Part of a small language model's weights.
Size: 2 heads of 64, MLP 512 tanh GELU, vocabulary 656.
Architecture: LayerNorm before each block, attention and MLP in parallel.
Training: a variant of SOAP for these matrices, 123M tokens, 3757 steps.
Each number is 500 + 50 x the weight over its row's rms, rounded and kept within 0 to 999. Layers, rows and columns count from 0. Numbers have three digits each. The size before them is the row's rms in percent of the matrix's.

# layer 5 MLP up, 512x160, rms 0.258, rows 90-176, columns 80-159
096:479512510558560516529598505437516462569559531593415611458501590525569531560376506515471431428460535476526459476492567421433393520548553454567547406564457527490467568404484561504466480504564512478572466533472520449476555547509523474499536435
093:449465510448484549487490573544479452449512502600562455457517585476519493520529522463407536519486527510449454597426538539482424371418569432546474457467468457511500567462455488472484503472525494504466516543537541508474474462529565441444553480
105:396469537467517529471507558526541565511486481470508422478442547513467482509576524533534413473478493531491499422504532508572551494542476582373499516526451489480540452476505531497582461483563433480504500558570507472559442408596455550484560559
105:539422467485485573498409453393426476498401502501527572374451431437513553542566570559459598503599583516445602557518511434543492502458510551510550465447545533492515420531517454531486510606621467531581477558440500526483566585487556578553530547
097:424512503526477483598524579508533381459421435491515497424495486507502548471550478541496508489474492474484500513527544537412443454492528539454486491569517488534485566507541382496587372476560529498542433417513432424509471482548439558614602503
101:569474423518453516399508493509464511505505495546435502559562537555525516412471579595574497524446501561464511579462507486457488470466551553582526507570477482484526472576458408393523448502553548542599418550351531401519496440448484541549479478
111:536474385499480608457528553532484575464532489535481518520405471394584425471507497440454438574452451518476498524472473423543525558472540524507558491561480512415605457469428471497500559455482443518494569503433497477483604513572564408459573498
100:546503459624526583537466391494422486570496495489572357470550441454522540569567475575499380559536491510437525518457512487538499523458587488504470526505497490523484483522528484550490489426521497445514492514428514473467551492532434587564574478
108:593381427530567511480494510560566561510568527436530468467509510457482552520490466582603474482516506573505474486491544503543404357483494549456534432376435509474498540405464575528481503482437512543444520393542518473437571513519432427476440537
113:512493485459461557443577545361448446471410503511447531580492522488513514538399524522489512562529520493462595496450478442564403484477544554555534516508552477494495452573439443473474497549445483571444547506446545490562494496527459410506494388
106:453443449540496469556507559532562512499543491543448487543457478434477516479474553572513490537398454491540535453531485460547445428428479395523439397447570453467478401509482538456564435477619444542570511511457567525522529442502460495506586537
112:534433486521432567412470514487527542473464449474619504448433510516438604626475490563503488452394493467420477416566395562488544540514531466548474502531545394489406514444461461500533563512548499497522516508495470479459521489463464585459579476
099:491529441519445486513491524550502526524371486508438438567428421413422542478564500536482550498483551468537508509525510609501438512595522563463566514546475453483455440402468529485557562451398559586478534499488530437578516484518452618436468548
101:492540480484455430550543493578570412499605520472494513538436543506514435495542468474482548424502535532518458427400445467487480573565552478457482470577580539497487460490469442523521589522500475518420475534419456606518435417604514501521459562
100:434384536580532480567510535585609505538521563437525494550556497495504520506524571566507553568366360522469456458508514518471483525484468524430478450461467501574557543477519576479548396407602466592494495463523455457537452465468499554519593553
099:520443453506430518448491529459492537490404579461512573495527497590511530466522558545552518475438571483505593539484475435490545541485546478385488525596542461555499461471507481467516501443477472502464587545527416473553443430620429431515457414
101:511460489552445496550467558514553546511540496489457523583578512471416531510575503493474485515564379490471418456487531498470508520495466482458514524511527473520531571408462492554552507384460427463473602459520533482553489498478488399510531522
106:540504468531450452379523454547508515447580456621417481483517445466374423478529502515476439461472521502493491496474554455476471506536476531499496496617499486503482497454532397564507614456508511401439562550395517477554580561534545545609484541
096:428556576520446469505493605567502458498511494570529600505484542460508458453537457454483458450418531502487552486521516516556470530560534572487567402585512509564537496476568461555426472401398510600564574534572565451505493385526535470461497557
104:551514552548402550481525485466516505659439558462542501503471495458462540547441462497516512463505534576530515442413515516493521535470500523519460439567561492471558501452546444401512584508425457431468515553348424416533479521482500472476554557
112:505527572453462393490544426573521541551472496608485472591520537421520525465515460503520530491525552533464534534453538482450421574532558539470499511464479558395508562549438545398421475545525451549623460466515474438428563477494454455402516518
099:486416485409540573534505479416538558515539445490531479538521583482400516596484562444599551590479498439531423494478458535500604472509438516504467556547444481509457528486448541411545432438416492509507546560424544515509506506553537504491484514
104:521479431519494484539457395485525467491533543529472509521537455474456469440540539538422456432524465511452552535500546483509457478447494533525457425505510472496549449551406548447472486522445570537514583385492499492550543622478516573461513459
112:535487499466553496547532476494491439572438474530507505516511553508541509507459591489500580497497479603484487521479462510537534529465506525508537571467511557436493549568487494562567536502422517530563568584485585466499371531557499417400444429
091:443541511515471438595454510533500406528541515542623496481408470492432465421613492535535536560571467572495555486556527450516535515435481484455453451444510516493560463470504424479403524589515494486469600515545439490541444528482477523541517483
103:481534476445460493516530615557402500387495526523468468583512489476440433478439537516437499471633502577475561464480473561420617498463461522437494515533501423589456470501588495499491440507518512503536605553488463515402480576477534504545478480
104:460538537473495512513535487410500494575447513537558495425452474497477514484516509485578470500452506495469570526425496492581511517482450483534483439481424510515587569506456573474543506417428487453487425487448524474410600545448435557457606527
095:436493466524449418515505515508467520545588500432568400503474475477575518549575519561528584424495583517530547488502500391513471467468510534500470551523502573482486441551523485610456384481554443452408586581507568476523513442508495537520473443
099:551510514466508485479501383503510466606497489521433443490481484526495559462550539615464430574457589612460476499459607423546453498578529549459441508414506563445511536518502502441496564591445545584487458520609450424449516475502402505502516551
106:491460404541501494528536466539496502493504510496444476498497463510402506463482513461633568598478524454471450537471438479425468496476538526496538491560394460516544628522458458585489570511556452456513533586491498511515471492481420478467460540
093:481487485490607557510560469449505460468557479518547519431458521479540484528517417461461540543485482506444521537589446444525497537550482374479496510441459455495453467449471438538405535527455474559503598556439557447420528450571506420476437415
098:583477404490528432555559408481466558539456533506509499533505430483501478559543645513516420451512511511460518414496529539493527418477491485446601556428532369579538526581419533434609416487463627502531430438405466341510545460559583513431546514
101:495490437480437538497481460491453606507572470520470524451556566512540538562509512512496484507510454454399569425422516462497536514538475490592555607484488503497499594474506504512507521636489479489558496511440519426519436483631566462421500431
099:451528493509538457482442494562501511523454466459423470413512433583560506379513486508483545508533509512446540528485525482466455527567510511539483425532562540591448374434480524426557436544596483546499522469546550577532496573542501523578455504
112:561567409448500442497558558477484436548413483495417539466502411451437486468520599506443523490526544507523560601450546528473529497535469517408536500482492512430497559453506486378574556480456513573489452488418502538501457408474599591503527545
072:438528556490393498476513501583497488518489493494449421484485436416496507442524523561384434475415499540516486493537500483432467528484514530472430486625466531480595585518504506566525404552569507533501504455535563433406516439486568563498544420
093:441569537497507384490573423551579523554550444571467540488507534514462533490520460436496546423474516574437583481542535484561425553528532486478483517439517521538461479613472446505446452490512411571557497499489524457488486495393446528477521460
104:459541515441409469523473383533470509502477586549434454520544483538496488514465455534493542595459552499497590485432428527543508573538527597500513532457485429546552499583462503550457471455554422521561551513524558431535490453541401549546432497
092:487499489448513408450515460490513508519440486528455469499484598525577526479405407573501517463443483567460494620552493368453496545513483489471539500553521466530534517506457508530505376591531439638556433506549498485412467554504520492485473450
105:508444478528439485516557549508583553404536473552529448486466537528391570435520487534531511468565471609413398605551558500552474490420558482554598506509533562491449528437427532500409543512576494554504496507574436571418495498470570571483533445
095:479441427447555504543534528479484489553545519515505487474449514467418418475503512495435465553496554588503473561504474446500466513522504612519466397505454505552479446506367433487492539438451575534495485517524515534464520558476532467445559493
103:504552470500518630474479531494505356462484562450486512485589512450518517570428481480451527508568462517458516506556539496452417476429445465479587463460497488549482597594489505534519484562462454563547511539494458454451438434510560515469496440
107:571560538505528506430532475420402529557519511543576464455503510471502525484496446595574571541539526482530594512555507533504484546463500502623516513493449539584464524419487536567599490512526536509532542485520510547568486523497505502449441563
110:448477513487501616500510530433388477499460546487497529497516569456500469426461519527527539568455609537491509497470503419495605540496559468563462444493457425625486400475581486549480526540399496499544501423528473519461568477534566447419539490
101:505437476551422539573475500495524515526473422514467449562458505495486495530472569461448528470400591484445507515499454470440500510506556572468553550397454501542456532446477604518569564410476464462490540420434485438533460577510444489599532471
096:556522401532513496479499417531577515516449518397454504478480492502561532444588409494531538463411510493514463559551511505529490480463554521516613522514503359517529501487443474490491535475476467522488541598460449460547507507493553482559423546
098:527537448424602497580477547607489464479610619522541530585503495504561485505444473497505532453487401439578507493605542530443458559480486536446341559462489534562483513438521533478482468487500502564449582446442529541499508383449500534421470493
093:518483420515549520470563437579447540545595507451553452512501504386547527532488535481432483493560432461502516506449502579580436455456469440565591434512447529454427518502543529507551510404476526619453455573553552460458494565496475466496478529
104:396479511539446541423506546494550504484551436402575488588488524566546463539534491509479520549528460493492418554521503442467428523442535469470488556538491517383526558597495457487586512517446479452487540588532579464553541572448438541516490489
096:511507513443430443507557524627605535425445505515463509496486558524550426479442557444465488521602519559471479484472443448555548532517423486547560467503492517528561536412536473547607525486497609539587502513610469492463504475542424582550562463
100:487463466462505498506533488531516484560439513483495464427467411442567513555524379478517463577401396540457572414498482541475554535619453558387480499441509429594506615450474491444543445541475550609483491541523477449505434483505545501512550542
101:524482571518525488484495492437559501512484464463397450557506503502519541460433542509537470560457494532495498519521448553395564445524575473519499497502517508572587511519504603488497505406419564590492462513485454476409529591522429549434471450
097:457552625519487551512501416549575454501410444469570500466488473451441568568547499496501504476411443475508552507504564491455476460385488580454499515535484496448450439450410399405448446506421433450550471590531487516575478477518497533522481514
110:436520595442418397457490396490493600464575509569423520572520444449530484465562543484514489592456492520494477457541398497411503532495471521495426517515454521444553517578509528408502538462546461566503521541419462524527533537483645511475482448
106:420440413398484489440493553534464531469507540517456541541438432555508407458369566478557555522524576595462390438508533431452391609556524529463471535497492613462580532575478563455570520517485522520473587532560391447414577547492502427565580473
099:461553473470540477508456414483520503668485451504434500506482463478472479518534533549502499526537548524531495509506537593548448386446507506456398539555507462427505448481418608505583491468431466517494480505544593553536485556573480472418486525
102:527487449472497464514543520545612483495487441521530528473448502472436607513500448439403553547419538465432537566514512515472457443484507463433493596398421449465426484467562454477500466545511566577528486548578485516571482519472500560552551522
104:505543513578483470506527486533539541407424495487512561564486494516452454477516478518466389537518466418525528470576546514556439390464496519477404481574431516512528483464501415460606442467580538529476583539557550453513483554503504551509532447
102:491405341543404533518487519610505569398543542450452416513500503486443567519524617565453522465445538513472533418538365519435578506454432538425458500485469485507567516498431575510481562563524513454559556444398598580465494553497503519505517412
099:474477497458479515466394491472452487500444418650414418513523472466422522453634501524485488543409481563449555498534434554472498471502461458494494482502506548640560521586463576527606499497516521483555595498554528499447488540459608540432467452
098:516520520452469476542482516461505431415447458554471448511513434452429490371501538471469594486430544569465626438528475488544545467563558474400530424555420467472517485503503515450433540479509480460498522530449564581421502469455536528621531565
103:470539416455487462439476583568429429471457447427494468470544556516502542491477490568516517412423607438494398416447561498558511467505465525510606580516596517474514494580469450540578510551461435512473458494496537475483457471434530436563470469
105:517477481501383563443502543427392470490547523576509504524427443527440486447524470523553502495476606500557506500514506439502478484560575420558448412476472488464508427473583507457419437504530547520488448579477512525532525463514495458500471451
091:605521529404469507494501434492447501460461544487491519451443455573560547520475476538521498455461574439456466504476504525508511509451458500556503497521402474567455504472479472412444509491461475613538526433404415502539492501581426516476450439
102:443495506562504461557552498499519611451515507547580455529464493527491434424494490563551440543563557547460572559431554509577504436456459509494518516535438515457551502545591418545557527466518500470404483442494494538564511416488481457531416463
109:456502498512524386493533478439623414555446583582481477566504565562482436563529499426501390542494438487484402436419567434412476468494472560487483547552480575457526465503472429558465433456500474497528513437464472570481461542562463552588473471
105:502534456490503521559527482518534440457511540505580522490451455385438505449505475445507561470454479484604466508545525440506532546424444480530458488485476599499587413504527455545392493503534521502592598536513623517482459543515430469516476490
100:583466464521469553487502464479496433447453453521476465523470520414461475560592530437473566553562496468450506472600452418484537502534510479475524492427468499523465556481448482386508482581623496523504476521529470505607507461495489450452478546
102:487494547485434586525442586485476446503454493517437529438470523556515502510592518478468552545468436475506457577455602460504509551477435568492543533384531524524455462528522462531523541502533486580582447507541547412479559470494399552608477480
106:520503515613536468502487424417417507495493554410457456546477488565550492572476553507471523527468497541484520599470531499518466501539478551558562570443457453459513550551497464469613615510460530530493487628518542514496507368527413438534520561
098:554457417494523522569490448493490516467504553548494478566520470432500506525428573485499512507471554492548512504440479418389544425506510399574581491483476512460501456448488546541483527589517506564510418515513586422494483373595526492503453490
099:517423579370530502475452511553511551555520464557545428487501530495523482516563414512432518557452461447418550552581471511459466607507462547390372471524564424488518549439538477501552443409479440487491580560479481515461438553440516566410490494
093:428504582511518541429524446461513528458459511463541516495516477507431499492451592597492505438476614516458589506508493466473431470528548398498493509476523453408472537580527593502531543415490551542481508462521599564511538538473573559455518459
090:520443452525523590522575526417510467633500542548500432463526518497390521466489526580483525552431585481458464419539452458482426529537570580524459495466517532524500516412536617517540516467457516435484502474506591467447396555481584530470495491
106:460515466551552496563515459473475497412505585461597471541414416447420539508556490547502558508507484462532547502553476530515441459451506464552509551468500512623470467514545556600541546443489552491452522499561541489601548488492528472601496493
108:447451584441515415559437454433460614543545553534468478497524496474415460499439500489507530448497554520480465537527470458494600566514479494532487574460587470508557411478488399446514444515562432614575425540522523531463486463433475525530444454
116:500445507566500602570523562552514435465475494462628485485438489467541467531546449534513580473537428467539530457477489428478492458471599510536355504468505555399520435493563514525515522417430500444425458468504472516496494431437509515475501477
092:594471485540479563468484527462511555478559436396446481513453449483505518392537537532418485509425527593519485565581470491444483385478464508502446494521594490511491472379411461501510547454469475554521506487481531426432596540519441498525555539
100:439520443531491499507528461601507567471498445454393495404523486493410621462527431525513550520507431486389577486451475579498526477487538461521477529524543488486508593541489543458546349547414492504582537535525486436414554503495407552564443577
097:546510513460537451517497425577357545518532376491418482520453467514521581477496514495471517462482501567535446542555543513504427482521479532520500529531500516456525525444585443578513402453458467479490501537454475507510558488578490515476530470
095:457538532525516554543570518588505524444474454541426448440446365574528411534489447506575395457393490570455527561486470527502411478530509495486466504548485529510520519427459426389503504447532454574521555563507470487634470484495517499491502418
098:437480511480511466544489540517526534427430407410465442514452367526453567535543495496531438548519440522470527629464522484385505410478522463513481474491541533469525543474465545533432504510593493514586564550456577406571540465468481528484417451
106:632521514530466454471476420469507493445471442479483484504489508553412486552492533505466550577476495483511473455473549473547533525427478502432512526432507570468512396561597488512548565536491495389448514437580542405451458575562429610502458554
100:543431468470487437520521481487532490534455494620531490402479475596557552488564599447480443587449457492521500409549557586446510544510489496458438511454553481491522487465520569415521506510494510486453399538562567507497484445494606448498519453
102:460527448480487553538499505555498491478475478444474396491542496440551511468467454476566566413434474475503462487515540521493492446538477528543564516515535506496585500603510475552561451591394467509439518506599552521446474560478493530400549410
103:464486539553450400455499526508540425500528519555530486484502501523509451577562527517448537529567482488560562479531518378477519479436469555440474469609500571452405431519480450554526516390567469491511424527556532554444470543518448602563485474
097:442489582486530446532593488492494502399531519572484499427483527518454483449508554498542521490465554569526541433552497542481438403550467518546553485478402494534507561541533517524457520566526422499452565518471339498524485408464556484547448495
# layer 5 MLP down (transposed), 512x160, rms 0.242, rows 90-175, columns 80-159
089:471442602420560598565482531435535546525505439486559456473574394512514484488516475553527586597462449530472512517530515538607492512562636465526411544530459523574561448541485552514432477488510412456486482467593463546453569484533402516492570553
094:444482530472520532472455452479465556634535449513533538518540494601452544556435471572543552537411475521440459495533493515514610564550480532529504523476419438511509475523464510543530480527556364445494592473542421584538403435519542519413529468
098:530388422552493495446532386467512472491569495471553559523567497434488487496516420523529581595433499503447511588467478535526590492532579507460464503501452542466420579479436511480455494403513458458574516523493512589588486499506478534621522569
107:470496507463505514521496511517505518509541593535531480483580512478480552544589394550484551497373549462419534538414523467496507541554499500452536404448516537572469487509472552468532477458523451489553441556489574415495549502484562435532524551
096:541506514488470463419509397602461566488522491511459479548479517501490493553435455525490620512499529531483452532477450493519542543559548525571452513550472542500503458492397551565451564494482554483497515549517536551402421533469502473521480423
114:518456483493550501500455483421577536530569548542423472562495543453532560530497478573543507552511432426512506533422489485448471481529442506575493501553523445447467550490463464495518516397455547487544447560496448563552558460543542550523482529
104:419442483547388468454518516496548490495467496443525569496537427495587387507471576433577521527494501522492514510485499389479380476454505542523541518512497477491484475606481507506513481467486549468477521456506534512522496497355516534462540485
102:487539542526414512406558540447491403471500538553486573463496459495480482489504500468449489489477526526542474488563545458499503547568526567455519569609480418455452448460468552449560571441545475535440541501456540518485444505530610464507445448
113:427562584555563506427521507519492625515438429519545471507471471454477520519469502448499533462482504489539471509593452484548572563512519502389509491508449569458506475481439454564486510534498530480498491441555452506471547579385496588571465498
121:536543453593542439563516471468478505449550527541471517421456541454483517552520474532504471356424587558540497542600514377485495601482468591543479540495514474498476472540486507444565496521393538536459452446407459421532587507499480466549569506
108:571425451521511454603523538542495568544538475453478498534457489513528462488450532504405513393465468509450503458510521467531380533464518454489502475394558413428500399496473492458545541491487513472520579488408560451506458521547537470435539493
120:535468556510465504434542532531601444524505590476453511486506520441526509459491460483430502456477470525497437447557557494421425401436486552491584515509421494554518556482479547455557486547463453524506535404478481536437418545509524431580507486
100:545429440499381472519458396518504504494465551471482419534519436507511531564438546452426538614506574547432561539473536525433515489527537513503523521458553538660465432516533582464460408501495479579540429527416474436479500512491525596489408491
099:453441472465544533427462454489542488481448455534479457438457470566664615383492587479581505494510524510524501436504536527425535577428468428503495591488560430471505565556455559594497517484430564530444510525470491469532519529507454518470417473
094:518479436515447411474464467569461512545515478380481509525486657535622525539504594474516557477553484561536441449491519521526527521494494512538509439587491533533495541507465530481542559581506535429459454533481529602495489445554562481508462562
095:530542440498436543472431471419483469573528459519533486496487517535477457534496548544512453540459487449525547493534501423469484536604520507459515546575506543433464527542554483427526484460582486389551571573504438418442516456585388423440470460
095:521416445548466436513502533468468444535488609539561448410450524481514472471465437480533497476486557511519554473621531464564529545523540450452475494515513517516525490551551565487503568468548446536520402471490500463445581575600459491438460572
098:544571521489540492490426525560491517540429464493464438515554436555430516517432612540498454562600456501374564513580486413571485515504564495559539467419528536464544524536448554481470439409481540534542501476510420485579488492410458490553544554
101:461528546515482572491533503470529462465481499598522491469595529504498405476468451541470521520470527437549562505478489541623412452574438574449484467499525462479482557457430443477459542432512454519636515427502485443559462559523445448517450506
098:519540484445520417449456611516470492527480512474364483551542518491564548565413466402515551493587473399463535576549526471579556529393472506500567530482487504500477453597520521487487399459486497461342596451493520478548400538459480536496490503
109:492510619483629499487450542481510543541419510536388556544443501492569467433491481513451466495505412475551489515497421541462562467562506431502554495463448464428500490525501463509462487489451438447546444449499496556458504593518440549476487502
098:528567512483451485542445549389539532564514536451470497391535506470431548553632510559438487517548531614610467444374400451480502357501389421535463489517436463566485553486472423542533490440498537493523572522506493524556485515485620530523554581
101:561386558508490514527520429467582479374549494546435561506490416536501625518521575515441459529540470502493498525468503539539585431551439461561490456602462483549493550581461506472480517497463459457649587477422413477455543592516460530519473548
126:467548538579545484515539497491451577505601496522603558555503586457520426551526479530448556534525545454499483468447580557469552458491509491514488510401486506497505495608423418532553467493480489548463463480457486468526488562528486468528553488
091:498457478437459516498549500453537538585555445548532568578527501506479488493469407554527575539547474553505528482508502576524550495379455486614514488520485537542484526599490471513520465548544450422592472443540543532518510608505543514503552446
098:458562516472370479473576492416594542552521531445432437480463469527496545468576613500556489482571533629529488477450537503571477526461489497513422441537485474446490550531548508519440412444488526502444507462444439434536454405459499505438458516
097:439419473549449538436496463572539451474454515510501517498564485439490491465542485415519505462551501332438530471545424544515482473511534499510591454576502582497487490580468524541568543518514524568438518538521442496468499565460531563540460482
098:560472496567471576444530545434378594660525513430437408445390454476475449562509520521469430451513492520499447502503511430473457444452526570473497526450573496513456493471466564470531442538526458486564504442470484625474574548490383601500497541
091:517548529552504547490597548581543411505534429478436509515479482538500480514429376499547432527477541550566468546517472455536578472436504494515522502467473531429513458382539489520501532499492379481519487493626411521397512470510518515435463435
100:468552477474485417424401494441470443472503462443557484570387494491573533455504491453521504523522473426492461517434438525494560543572508522455580471539528529558500496468596398579511475484522462478491610455482493610488399500569498582447506471
099:501594486473532564529470479488432546592533454470485510487568492548416466495551557512554463506417442384493482581501486527572494458521465484533515409501498519477484499440450541519572516496493528472416379497529459427522512502488540483518609513
096:544437568477616506549426515477490528422494522495573528461477570479520522462508386538408419515454418519553504466466487432527444530416441505519482467575444562467534490522581565458442501483612493549368456585421499537530454515503487450546482479
109:477583508464487497503501445517418531501557516465558362534516482589576550448408514552540503481486414504442469509503495475570527429449483441439530601529431493491532456443538582537583423484454528498460496552517411366532496456509528555520452430
101:467369528389557534443494467550543435456612435454523447478515483518463566554517510482491477467552496529549385430456547522523478522515467526524531463466511457549484425528552515386490543538590476464472449543530516513492514583514505509525451575
109:533545571498446538406464502503505550594527514525508460503579518508442450555518474423434491504487503436475444508479454510599395508611571483454500483577510481572563459511575492520521532536452416464512536465577513477493394473488483487533509486
104:471447507569536508590497534577537511506464376588380508505465535515455491462582553467368567545459605554557588461506516447490447436532483562476548456574488532417554496436510483507444551497535470524542515409505582462464460475475587557457580529
092:502491599465531427459487546398497558479565478463458440442532485547541457473507460452565507481494555470521575460559459442501493464482497445459555530518472557561497427470537445453548402527460480543634538565453442463453426402527489465531419533
099:522504416520519457549544473510540465519467515515552413412493503448474476414473492591450558518480506510581490527549514517472499482536538515470529539496446538564473507528578542565556509482467560522401434393523509457403524545443484496538594536
085:545518533576505432449383522525523473451524595480526450509501552499639533575467496621484486571487600484547537525498479541443565544552579508637480478452516526521491457491483513514510519487538488477469490495468469522547506577514570471543595600
103:499506527408455525559518517460542543477536521471567416460490604426522501502442515558519538416526561558458476516533591483514467564546592493427485459451463495510484483519528520462554402582622501465555557570508521475466586439554482470510513561
099:401444515574462560460402446514565607502526469462568533447490473412478524513454484521568461499456489442458456457500492495438491547476461475517516436482463420511536493438507480466481502490460514468496516602539399485556644488506533577497492478
104:441527415503427486578506533415446491536544500507480546565559480539492432479581520481529541443489441556452580550544548465494557495587515439390548445490487533450590541531552523571386475461464488446609464459486552514538557452556513554591454504
108:569520514507552432418521471558387497527554422495528532475429465464515478458404507457339509509520452466524429525519475471578564500495502460487501479647572408541546524560543485479538545477553495474551556496590507536480486561522422487537554620
104:473427492485499366441509505532438539503515500485472405494493477505490445562475512524498596522536501484514478488496462479554485454451519462373459535529529499471498503469527378433519507489539534455466599425472507513470465520417459475464580492
096:607439426489412496545515471489471521497470418464536508521428491487485553556510550530517497508453542506554522642539517503450526580452620521604522513557435550542512457549527546554464452557539590482461428497489511566514506501531553494536585548
096:496573524520393388520481514560451463432475427514453588493477457468425416404406543464467602549492460444501472494452446467395528490587487493445512488474462497585513492411546461485523600566501429471541494445505580549497444522461476473474562506
098:598496576568531543483582440528531519479490542447543485482586439511421444520435518510516570571500622497435534478513448461518486544555456526579512486502467525487505569526513482498574526508481444453534482571422597461523537482441452599470513518
096:513493560519550540518544477494549499467541434522553504492473485550443491570484461537484543475443587588558516451518506526588577636545515559442514527521482419530502470476529465498472462586505532546568630495516535496495438455563590424386467438
105:435494528484469538482508534498436518547480450474512523483532522531481415562443513374513465540390500469415503600551497485531475500496530492475442528427581460544486498512478491454539465546500480433583532481480565517574422553506546498533407410
093:529551506438548478443529460470401485587432490525543518513466441522487511439443507554555507501469498427501546455423470536466503478521572400529585509464525400489386470524469526475437537444505415486464384432390447496512483510539559532502595500
098:518523468447510509580497479558432546623631576559503574484514550539507511497462454459509554497483528557517531608555563535454413514405505559600497546511524547566439430481539480492486481534403445507542493486488491529472464424506486459504498425
101:634488559456448412598495548497470468487520527543542449395451403388514433498460474460493474530483538523374410480474526496489513520497472513461513407445512398467470435428463458528456418461524481495475534464488526612555521531430497493496517508
098:488508519455556496525482472386497476500538492494505533503478530496489446491491442501423450498460497492494529504550454539526502532552481468435497569432594445554438501509557387475503487421463503555495491559533505499510486565445523464458539496
098:495495536546506564505429434415401362527458532433487425497488523474446590519460443436487481563510540486517511459452518563523530511524447527559563550454528594476473469517572484564541597564368488427390482531579530510542495449439435485548551582
106:479531479528403442514550530445503472530506420512438429502411444554528501572376500525468439546525454529496484490529482529488446561434546507435493507533509461552488448489453534520511433452511534462516382453552384576459587609455491422541588453
092:458550502515556533505416433602459571539528462519464442485486514478420589505541511445511636587407395490533505469424473566567539561510554610580464494517414510484496457573488466443431491473462457511517507550529548449395501442518499519446405499
105:535435477485446465499510517440503478482414558580472488543448513508542468561504398430458539557533428495512453509550495494535546506505474450470547564570520544490573510444432513538610446523536426476560495520460358559394576403607437519537488457
101:504522410409599543431644534570497470560458550463429552463542520511511496423447526559513432572568478494450548532509526496482528490571527460497604549435540475518568497447541548458500464447431460459443417561547497511489450493500571438523460485
105:522421529500525466432556470418510511597562481450511562498531489616558444440542514483558494468534439530499541536490449496520522436399424490555530461521428481474455527519476479472526455528429545503481472495542489553561572425503536479525490498
094:502560532537477538392470481487460498542540450494422500573521412526468536418574545407562504474407464560590509466519567473523553446421538517464574503562561554508504501533498491600531542568467548460468483406424461516539559508526453486445380538
085:465458466539485406442487457468476482482538504536466506523522493447460529412617435553538445494389553459509426546510481500510443426597501503446487480537518609448446468529571538412578569401466527450500481503539606488451506512508473560485563592
109:496511477493571520541470468452449428532606525472518430467440451454565474530464437547508541548567602477592586526539476465553518567489660434644532469470467550490398563517486537592460577482490557504435451479502429475458450528463541485472579486
117:509451493508389578584551525448457494476535535500523437503535507548517474519530477495448482465509482500464376593560416522525474555580568461557569528584524472477513481487557454436458524501542520505429400493503487515425479532526511475457521542
090:553458516502455405429477520421435464526496450573506417550581509492615501397463458478574528524523467488534494478558477467520569446423495467558452503519469552505494479443508449407493529559418472458440381504508525452512436575523505436456526530
111:536538506420554516475428556458596507482491480566541412510570435517553475503558582503482463521430458566467529541503432560503517533463412524465552453561463523546503526450460456403527482533504457493453515534521527539475451536480513460462424475
110:441575607485497485462520517500593454454598446476488518580389515486560505504433524518395419493540538493641483563440487540530535559495404488534450496464506579503532459504514479427449406612513543443544440475578486574445500493540558534478436459
104:535499445484530556531522541461519499509526532526559475509492491483542386471583413416406415520490432519583527463431541500479486538529516495431521513447541446556525507546590519440466465636460517524520489460504483533473556578474525511519431518
099:442501520456499493522459589487532531496466453524484507513484500519501585526483529515452437442430444528616528545529493559556526601555436470455497540446521419497495442543534469544454551549490415404488505540541565560417506541407534408424521528
105:507604554573531460445581577534381507489430534569509459404476507477484486415455493525588474491569527515439531523542494517493525472434576538519592464473540464536428541532380540492461497466534491544618516531442437552544488527589565498531511514
119:525423464534645480420451485445505493521430597535530493451412527475519470420578557490566504489400595525502609527477509554518423481449495538517484577502581464489587505460526501451512474473558507483526562461447414466438516427485424535471389522
096:419443519545487546408530586565494429534577498466474420426529399528512437490573422558532458456523519470415511468490536478495433490470474499508506414526504454541457512525505449589614581499481553514495471446575436543528423681580483441530483530
106:433527410531460488509534502507421463542488544493472480437403538506420505625458525594547502441460536388463488473546457483564543502494532509557512432504512540461461486536420477493527515494544514518383577466453543519539535489491523507531440439
100:461483437522519490470509549410476546520416446523557490479502500517382489513386558561525438512448554487485568462456466561494478493510536418564507506470378453450518546502519514487527476417503441477492484509525614533512490575495548534499459482
088:479576474441551490575477626582513509586526503477502565486526443518554444463510490418569469410537557477545485548542563405508525451485450466538490517520604464512511499504414469510414464582591520571457501504506464502510584495562463452481517432
103:561526549525604476441446412528422418431474501448557452454462517585457528454470404539646470375562614589593414494435535478492477505569465510458485469532496461390497466480443426454501450450497507521561545416533511406527521481471533504492496364
097:562547477464504483505470604587442567473472470462577577508507514516540474459525516508458571477579460487530550506406523543430481482459457457540503525402458516477542429470529502516540544551513528435584443429454553505502440581471473458540578420
106:493474463486511491499544501493558386539552568475514495459490482476486509503523443601545443451527621427391555469427563461507529441503491504464571480532469524573490449481474473465495472464508548518496405512455507453462629413465486558428373539
093:400510475457544575453501485492557456489453513531532477518476437516498464535502558493594420534450508480541478489544554554407537572468531516528491467492541529478542542529579549540515489518539474492437473463508420452637477555593479464385447478
094:560475494457489492450523455572568509528589475523505463472552496511537556522429444532400566617448468502435526450437421583403499524507481541474437608536454494490496506493472417492524403514590535469444491548494480589446574452583403497479474521
091:504615552432482545543645464523543548498475565459477394442476515514408502527385558465544493587496428405534452508494537508502519503509524496593559506598449452443477473534540462525429417473534508463503448555449468503481430536490463499526548519
094:537461424446590445474516509549509528527477488492457497408414523551523468460577467421438452443465448501495546520608527515404449371434572427438526480556491504559479564334487504576459487486508496497523460469457437478521477542496545479547584504
101:561498408483565575485433517629504516474520479517494432546496538467524496371587537454476538449545497422558508492484484475523522565495470524391479490525458580527517536549504483431506585441507493514550467530531526533453518530526527423530564572
104:615503411523572586498483572555401491498494612390461490539479494498514526441497489496528488438483546573427560447439477509513532490509457470442526448464516502510545595446474407521557387474517582568536415544487563556514495508559496452420462510
105:443500467533494482408522512452541486408587467472426443449512535400554629506500602502474539532447485463467459510482445526471439476501455518535538521511523526498651536486492464483428472509462565542546486499475436487547423558526503504521594454
095:528534543512491477516511492502501531438444580519623566435463457561475581630463629547451548435506437513527545424428490495532570407558424556465334508531501544453498534572480588515590509494521430505494536585483561538511506626451554521489476511
098:503542429507470478483502547570471579512458506426451377478571453473612587464488452502568491539560483518579496523531465530452489460544437503536561417495510506475499448449461547478496518512557542481495449535555489461535445504508462489526617495